Weights of a small GPT-style language model, trained from scratch on English Wikipedia: biases.
Each number is 500 + 50 x the weight over its row's rms, rounded and kept within 0 to 999. Layers, rows and columns count from 0. Numbers have three digits each. The size before them is the row's rms in percent of the matrix's.

# layer 5 MLP up, 768x192, rms 0.153, rows 289-338, columns 64-127
106:509521456383497502582355429447509528476631418650530485522518537524495550484418471498467492502469508465411495549523557528473528572443506441448538483511451512534493488449538480544429427419538484
095:493456531424501474626495565553550462511526585551489461439503519477446537547474505447557454520628483475527474555421538502519518489519531460527486541457434488529529479532394585446537479600460561
112:545413493507473453469470502398450611520461455546452474524510513431616406501482554502528500526520457593519563499484378503500470456473475525486478484500543431528540490567509470615518547396484568
086:495457465596481621460467573482470521424520542580514468460471496470521551434501503584508602509518443534477456494467548514574520478592558402519457512523425567461532438483625471483473606497484462
113:470442528443490493407477597470442468436517468424541466505482474641608511473412509525506472448494495525499539507403479517554421509489616500544473473509501550463486505566542440504460528445511538
090:451478554456433580531471542543495513477474461472531458510577511501487476519536520524473388504469461506478492604425466491562562595550486532570461474485600504547456561329471474564514425474511596
115:348506468469486467473485501563414530596482463404521553533497468470570579493506437480500466537530563498495470556511470508493404532480462500486422533498431465510477372541500489498388543523507515
112:588471493612497413369353521482464565527488552533577578492577519563449472536444436505485505534448485466495506522491517459466598439447550527554519463441563474458474488477452547483487489510469561
101:545598489407529466432421443506576520511552492552498450434499564567455525467509512517576427437477503449477510489572406466569529580466539502452500532534421499504348487518488461516503488488442545
102:522514487498394472528489601420455487541516544509458464526457486450467545472580524507537496537565501540579456396532478470414420453556512434546593524572577376506515432489513482470643428514477520
095:470500435493402542501550418542513459505485548518523499547538537436524460439414537515540482525438520482532487502484461509433531394491505472454537479538543428503477441515609481545529583527517461
097:448449457505498576516558491513566454511500422429581470489534556512356523470503478516535457462549459397474462534553547495491534567516534534453485590511518529418607488417532504515489469522493503
097:527437407504503558564576525476526550627500481508519445535542437532491455593536503553549399541483505524516501448475426480536576392501465547425533461467479511506523470487496608513566508565518520
100:526553464580495507385456573463447430560486461457523510447571488493494466462450540425557441435449496568542512513528549479536496501511513540573430519538479460472490494466495456488511456376465504
091:458524448540396437653416548461514446472524569541558487510478386558537417439538531481567452557531453524558455497392484493578523499413536469589448484506504489443515532423513479568492384565387535
101:467464477497412469525476552519442595597371483476500506515523469585523550467538564528600488490563513502495535503602563427529429526471584473449547510548415493564561503508501540497476470589463555
111:452438514486482542471460554553567513553474443526573435451528433495475538469562421577566510532498606484586559464467511480556509560559488463446569528513555477534523464480464414418444516510613501
083:453500490507455581478468550492558390441498544499440451389568500517463474510494478539601512525469420455462455423506454534532443448462462620470473530548498506526475496492471491468523549530502529
093:569557428476484437537515523508533471506527564481477600388464449462473577447475538373561506450589417415507522558451441456544498508412490511529557457514464510544521467390436444517476537543459545
087:465522512488607486382507463472487441533531456556462473413477538497543463605557480444477463491501470504565470459510445505467484509526509511491473548510555506477507445527515453565561548511545475
116:594466472466630466500485344423560466445556498509477551444465533422432447426533467500414527513474507507538496494493548511555482529458490457536518548443485509557532428587473474465499507469588530
110:530477436495606515478541521519518464457584529536520573490449439585457477403613457498476477479581471497534541507485496438454552447515509460495461372456475545431592538478578583395416478517413515
108:452494403540486449598458592541530494532493510546499484501515457507435560548536559532511471483411524442596547474499537531386489585487491607520564533565613440557450493457487542457531470543453551
113:501431565520489531479583444491535501578560466538470524544531478489505416374459481479479450457481483441548479562457393581507523568570502375551516532480492507424532457507439522478477489449528502
101:544471431479571488550417441492539469565462531570536540533537464431431448455537480432543463480489448510479513604437527517488467500522522449460422494491429533441593475565490549598507505506398503
100:503450561623509476361347437475394558530490474464498485506522472457582505436501561529502445537516531430475402479509415496483503518500445532567536576414557489523567453461550514461510404519494607
115:547536472514483550449447554452436629485524520554511425433463511410450472546467409606498467564477566533459467523563548515565507526407502461512523482521510411481459469362481482470444440471649429
104:574446535604553460357505459520521536503437559527502463532533528575506494510451542550532440509493500469513513486445526507463527469500446464496513585481566487357491492490558446475594509556500508
080:526511529505457457441425465536469458484464512461446411408465485587460513575447587504537480468540464420386586476485538621524472537535542297494534518536501576376562548534452507452493447541552545
113:439519484493466476500499518407538459508493455451568578504460456569469501519552580473493434544465460534459473508448477433497481556408575432448470504517460553519475405545497493512587495583504486
097:503503440541516459476431572620485550495549427530474495607451573476540483560527545485500441508500496450463501526424503518449515542441454441517473461581414575450500548441590492537568487559530530
088:467543407579526506503482428477495481502530576473506478468505455536528532524513497485481442550474598493516490399431432519528363583449559503541589473450529636506540459410461425490498582581483580
109:457428529557500558564541474485553552516564496539489516472545392409580487573481508499533494536455362495528511439467508475428470508579521524439539521494540454545464463474493420468547537539460448
104:452468493520525462557486497513519382593543529489580504575418465462478550551582471528569450580491506549472600519527492600416472569424543542518571528499570462429528517458530485544580542507475469
111:498564503569510498468487507540418413496438470520532532512535518513516483527493517535437489472495481521464583482472520493474557506477462537491503544533470536395498493604483410491442535504568483
089:504468386528537533538519461523457483450450448498516476503485429500548518513495570539478570482543478494427530453309480532533537431535552483532555548561547506518510531406459530584506417410496443
085:576542499522563567524499488482509460546529517564600494549546542545407524497458464476498484414517535454485587497473500543485425520396480458524370492533523589397540444541517523504495478470472566
100:536551465596499527465535460532461495387522485550451522504565520552565549468553541402451452458498506431402533459519513581510493477587529508440477580523430508507608482558540510503423465546469495
105:540455399479550517557552462518478480507514549508493556481568534571444501499468538464557434620474472530470481455501526520464532455551511475406468484507478455549544519484499513453491528550507410
094:497405442434615555541508519526594457522513529486454570507549558506569504502458575537468418525547516467441494492421440481426500504456442419408558547527504424529443421412516518493512550440584507
092:480575440549584490490555462489532515579610469545511532537526445574504507501472490495507487414472455513498518586597542439467528426519500525450459513393564568519487488449487497504543522480520510
094:584555400542529492496475508603486512551400402462594460507530471553518463503426465470457479514473453570513462438556507517436526512594588469412556435479528477402570496452438523480498506499552551
085:543398572448572538472399550568576613479451494450477464421536454552555412511454464564516533548509453442470504510486486513511556509530531498601505397485575375435508470468483551552583456544548503
109:487548444511458635534567487473443529478540456524496387512448471445516530518516440491522501492434477395592530532562390546530473474494547507676491501503513542506471421440463481514574597456543462
104:478618438473466550489412386565520390554446589495555502530535511504468451500520425510547491503467484473542528511521405499491572505523460465526522511418491501494521545463499593524479505508601506
102:490534465514434432525415443498459560501372526529499528542420465554431557468577482531519441552500478524495505488409560608496426507550464539452541404445527528446467535465522462545587554483480462
104:440518513459572521577485569432451476503548494474456465427511438463560474476451597521527475481440515518519511541445445541573454565538492459554569514480488536483552455561392602386538600390499431
112:510458621497444497504519608484485477446496524446512471534456487540524527514474456492444550557576472458590521516533423567507573558501513511539446392483494512500514483550498483490593596513461524
096:465516491317505409502509525511549598567511540459451472494466512445482410523534539476492424450458497448447602537456433457523526397503533578508503512539470524488556519472537508564431472539571450
086:482543498479507458508511487595457544491454525395590440433501485381497535485535480394534496488487538584559462509475453518503525422475499503447505509476649530509498523497481445423580495485525542
# layer 5 MLP down (transposed), 768x192, rms 0.149, rows 289-338, columns 64-127
109:500457581584468500534543517537538465475495554525440477533482517483482475537563472526491520444534462511502470446542501438457476502500511504461512525568410431483541571466506485463568478421357420
109:496521455523502443449472494524553512540467547448512564532555563501447567436452548440507462452456517510506400462415504452460514440435526567392517529558452504485418550510474511631433468440539464
107:504502589459448440417425511445499567530381493545546466624500502498557492496395541447517526536546492531452447473567463468570500520462522451418545468438546427591478493445595559552580464475582548
092:545518470508490492434532534517519455481507542444468571559543626423509468470468584451514448473389483519416461477457525562512561504467512500483510523539392418447467471467503501567473455487473421
125:500487552537504498511675463495522447594540395507497480459498446457524410520508608527536440500570465510472392484504501421467491507503499516490559510531503455404520473478523465446398523534543534
085:481471425497492455533541455509480514558518527434513561542453550561501509561507536507601611493559496581505487438472536579484448441504534480428538466567524485472411509530480501458431483540480492
115:460499519521471454333499508483550629507460477539531477515546462546535575506661477511494468530526574479517521609437490576444550399474588503496559478444467547498466504513458482474435483515541515
112:503480589512571459491503527581457547526568483534472427562563478492419497563427552527510486531487457500572498526475490547490587442520497466538378428511457625451544558478504485522589478443454501
105:466570522553469508490470485458532437558560466573480525502478475425443467532548553491431514481577469482458505621525442516562520516529461585458517449415524475474520578516392439570542444579483415
107:560562503532478483508510498611454430451511560505476453482505484518578500487520531468543601536421465498567477420445484448428554543452511530546567533630469487561445565541465500503438554473393438
095:587533465487552529538574502553434556453485493525452465473422494542497542530515506441553484451532567534483520501515540389553566479516393454544481532568463518525421476484464468542517498526614454
101:472446546486447556552519440544420485456530488509521503471556495473555557474580516535442478575388582580546498509544554441458435454564550564462416469421504496466442572449478502523475549479545542
101:561443493410468498523505601476471500458503525520485473593461483491494452516511507514592552478465504523534542524456381491418458451580484479549408424444407551473447475582499436518548487478510487
106:510382511526609413614495490541449414517437591552454499552529455462437559379541443586499568470486485485470528572498550496545522583413508447488498555441510541523560483508541470442558478485419507
093:466490522491538575587478446539509508429518478453595479403580492503505559619495522489569440508505558489472545607511478430512387518466347544420595521559529444523408488498476402497538455566500433
106:491511593446585527520506467526514511491438495470460524472505556444497464544514588481441487477463539411566417477584415387499549538437433521535506540483451502580480467465548459451543524538478587
103:533520440413538451525587539549445501530476597486469623500431481483456510474517486484450495523503440510508467415524514482491560554533531579507501565489488529498528535490485486486473494505484413
083:467450455416465586529470476508484476425490460541558529510488472546523468503588540615486508591530433427362485427511462483444566440520546525471540584482474362498593545500526547444542483535488519
082:460450483485535491441482520556530510514548473636533399434525501487534492492498518584554482517493513452578471490480521487530572491507544545475527417545512560453501558507536554423462458520489522
072:508590527462561553507585510529563497499454529503472558502458429490517449459468417516512597428524527483552538467452545535475511456527511526427535469511380483550514528551559512514554532584562517
107:584502466471487486454421486413492490448537520503499517522504434449553521501474537499472597426576520525473492507472478493515505476539480586542424597475552500521525565426527531449460552498404497
104:503448567584580577552479465462523526462563586483534486482496460517566487546508581518508540406495550592503560524493497500518520389464420548499523472507500525474407510492550492532496494567497551
119:430526441454429495571520515536374478463424544553437419508473549448532557572486428513556415524491533461577603487552356503452424576513511527568562438615533421517446548498576505536507524501477441
107:509552472473446412447517507548428579555603493434459548539524551514449520552474454499427526513507465476469432597461551531456392595422539419567587471512555442524586444523518494556585517561514498
088:454447446506436476466512598513546473480485442437485490473536418515449422478501484644537527512489474516533510474540471470583529589566463524489506431451446605566486474536463425568441523415535442
111:516557524550583521591564527567528509488523572523531512465417542514567525536444558512475473503539493540549510467560511467562441572566460442579501412564536545575483500576458481483471535499497415
116:395594459473543470473563456547516463406505485493498472578470476518545548547448488530482577423492443504499487436427498458485510546532414573501510386581478478493510488526529516543495444523622450
099:479511442441424544544563583434486455495486418524544573427481494492365442461577517449477454470526539450643545491566515505390544601510425549521414518508544524448474526482476547518453494511526519
079:373432472507556473523502537511495527450631401517512599455457559551508493431512459581458572498491491417501504516425540509531462476487430486419583495511592535520459498517550525533460508482447503
112:416413536528513546425489522405527427507639472479581511435516586503485459507569545633533464525545565463465558466553556478513441563460499485480501575497565462473465496579528457457578488512433514
100:506597525510465516517399531509512547534519505369507491470542470526445527426601569449519467451512473496518509448533552525480461507479512517440492485529462509553476565596516603467453411599456547
062:538470452524498465569597511426492490491498486488465583498550526529412516536520417595493499445388460433483555406478570566495572541433514486400542448522381558461511496512501452475531523429541446
105:484546487474489547487526517460486501497563472546430467575479510425462534423499515517401563573428561546494455563519494474441501461545562525488398542567464596567514531491515478519587528532450497
108:587508609519470584514458536389486453546424506470379447512447498525483606450438417485473540463504497446512454545536576513629507458398453534451527467474484526408443540514432519503434416526436531
111:521638515510492510474391541536451537451483544400369431526476473477470578516401603511456446470451494576495530498570549553519542489502523534492441482451481504562491602484515526549503548453467497
100:515489431529436543463570409383522514505523549569461466485573440571543463534580542478526530492586459519386549489545594515502482520437453564467481515528486511475412447520537464519450585478518496
082:475505547518512466567532530474560525491593472615428425523460503558522477483489551522441466524566467468493523480483435600544546547494532485494488561570409535479430514524514478457485523471589564
100:521578495400557501404436441480518492460520568470514578460517454464483469542508423566483448463471539553452441539466464511476503461429379537509515442489441488486488539501488464564596494587448407
100:505481471517557415503508512468438484374472492426521474562565473447578479447611484542505448510484513590539521447502519509487471531459421593586549530516437476485379525542487520507544500427607526
090:472504460585403479430497465566557463547458511595458484564466540482536478510478508525498614497465521520444467594402523500515509430505448395516442503528422546598543449371418547506440418517503556
085:469441448502435561470490513530466496460454538518495406492480557533467579481432468495396467520518556544495443513451557482675510571515442435430453580499489467487503531493548427551429454472481571
091:593557490473493473522469448473565544414495463446462531493545492439479468577579585530535537471526491382529476473474458430570517552449415523452622582541573501552503386436467487475415433513557484
088:512584537470528505564420477511531516521463433518538415448557512531425520506474402553457567422528477434510483416483476479492586593486458584478507565633514616456537486476424506411524542471539442
104:451472444442557551427463540523552477525521562510512598522420409518492492525468516506573471499583561515516456517512565401446479510532450453498551394415517381527495514498500424481510471398583392
094:485541589533565554529502570434450529463476519524515526469530440514520430557525488525528449405563494452496458498565490504592502478461468442583471431492485507572477494637468480498398511416454504
106:454451521535544517557532486464444411568453554460592479515575519605540493475558489479539470443565523487442387514488543456507526515521535490519514468449518455574535470568444473524433518493442476
110:466478402449532468499516468499558405415460505426461443535505564512494451404567568498497498406449626510450482528494551476470476539536510458557497547561489448521448498601500537599538452468536491
115:546449490536514520534435521438582513419519479455450455500479449556451490498547497505427529464515449502389522498453510466491403557564400434476506510597478523520513426499538511469446439547532385
101:382473502555431557456524491445442388423516616422479446559542482587538448514520522407495610502557481496610457507502491453492493463450486587526477450485377509487408538542528541454488452495507494
082:564506472496414531434495460429402467542500494556343537519549472493518492494493455530511495568523526431566576509445437510572500520469458518503428540529438514384525521516429550514503514514539534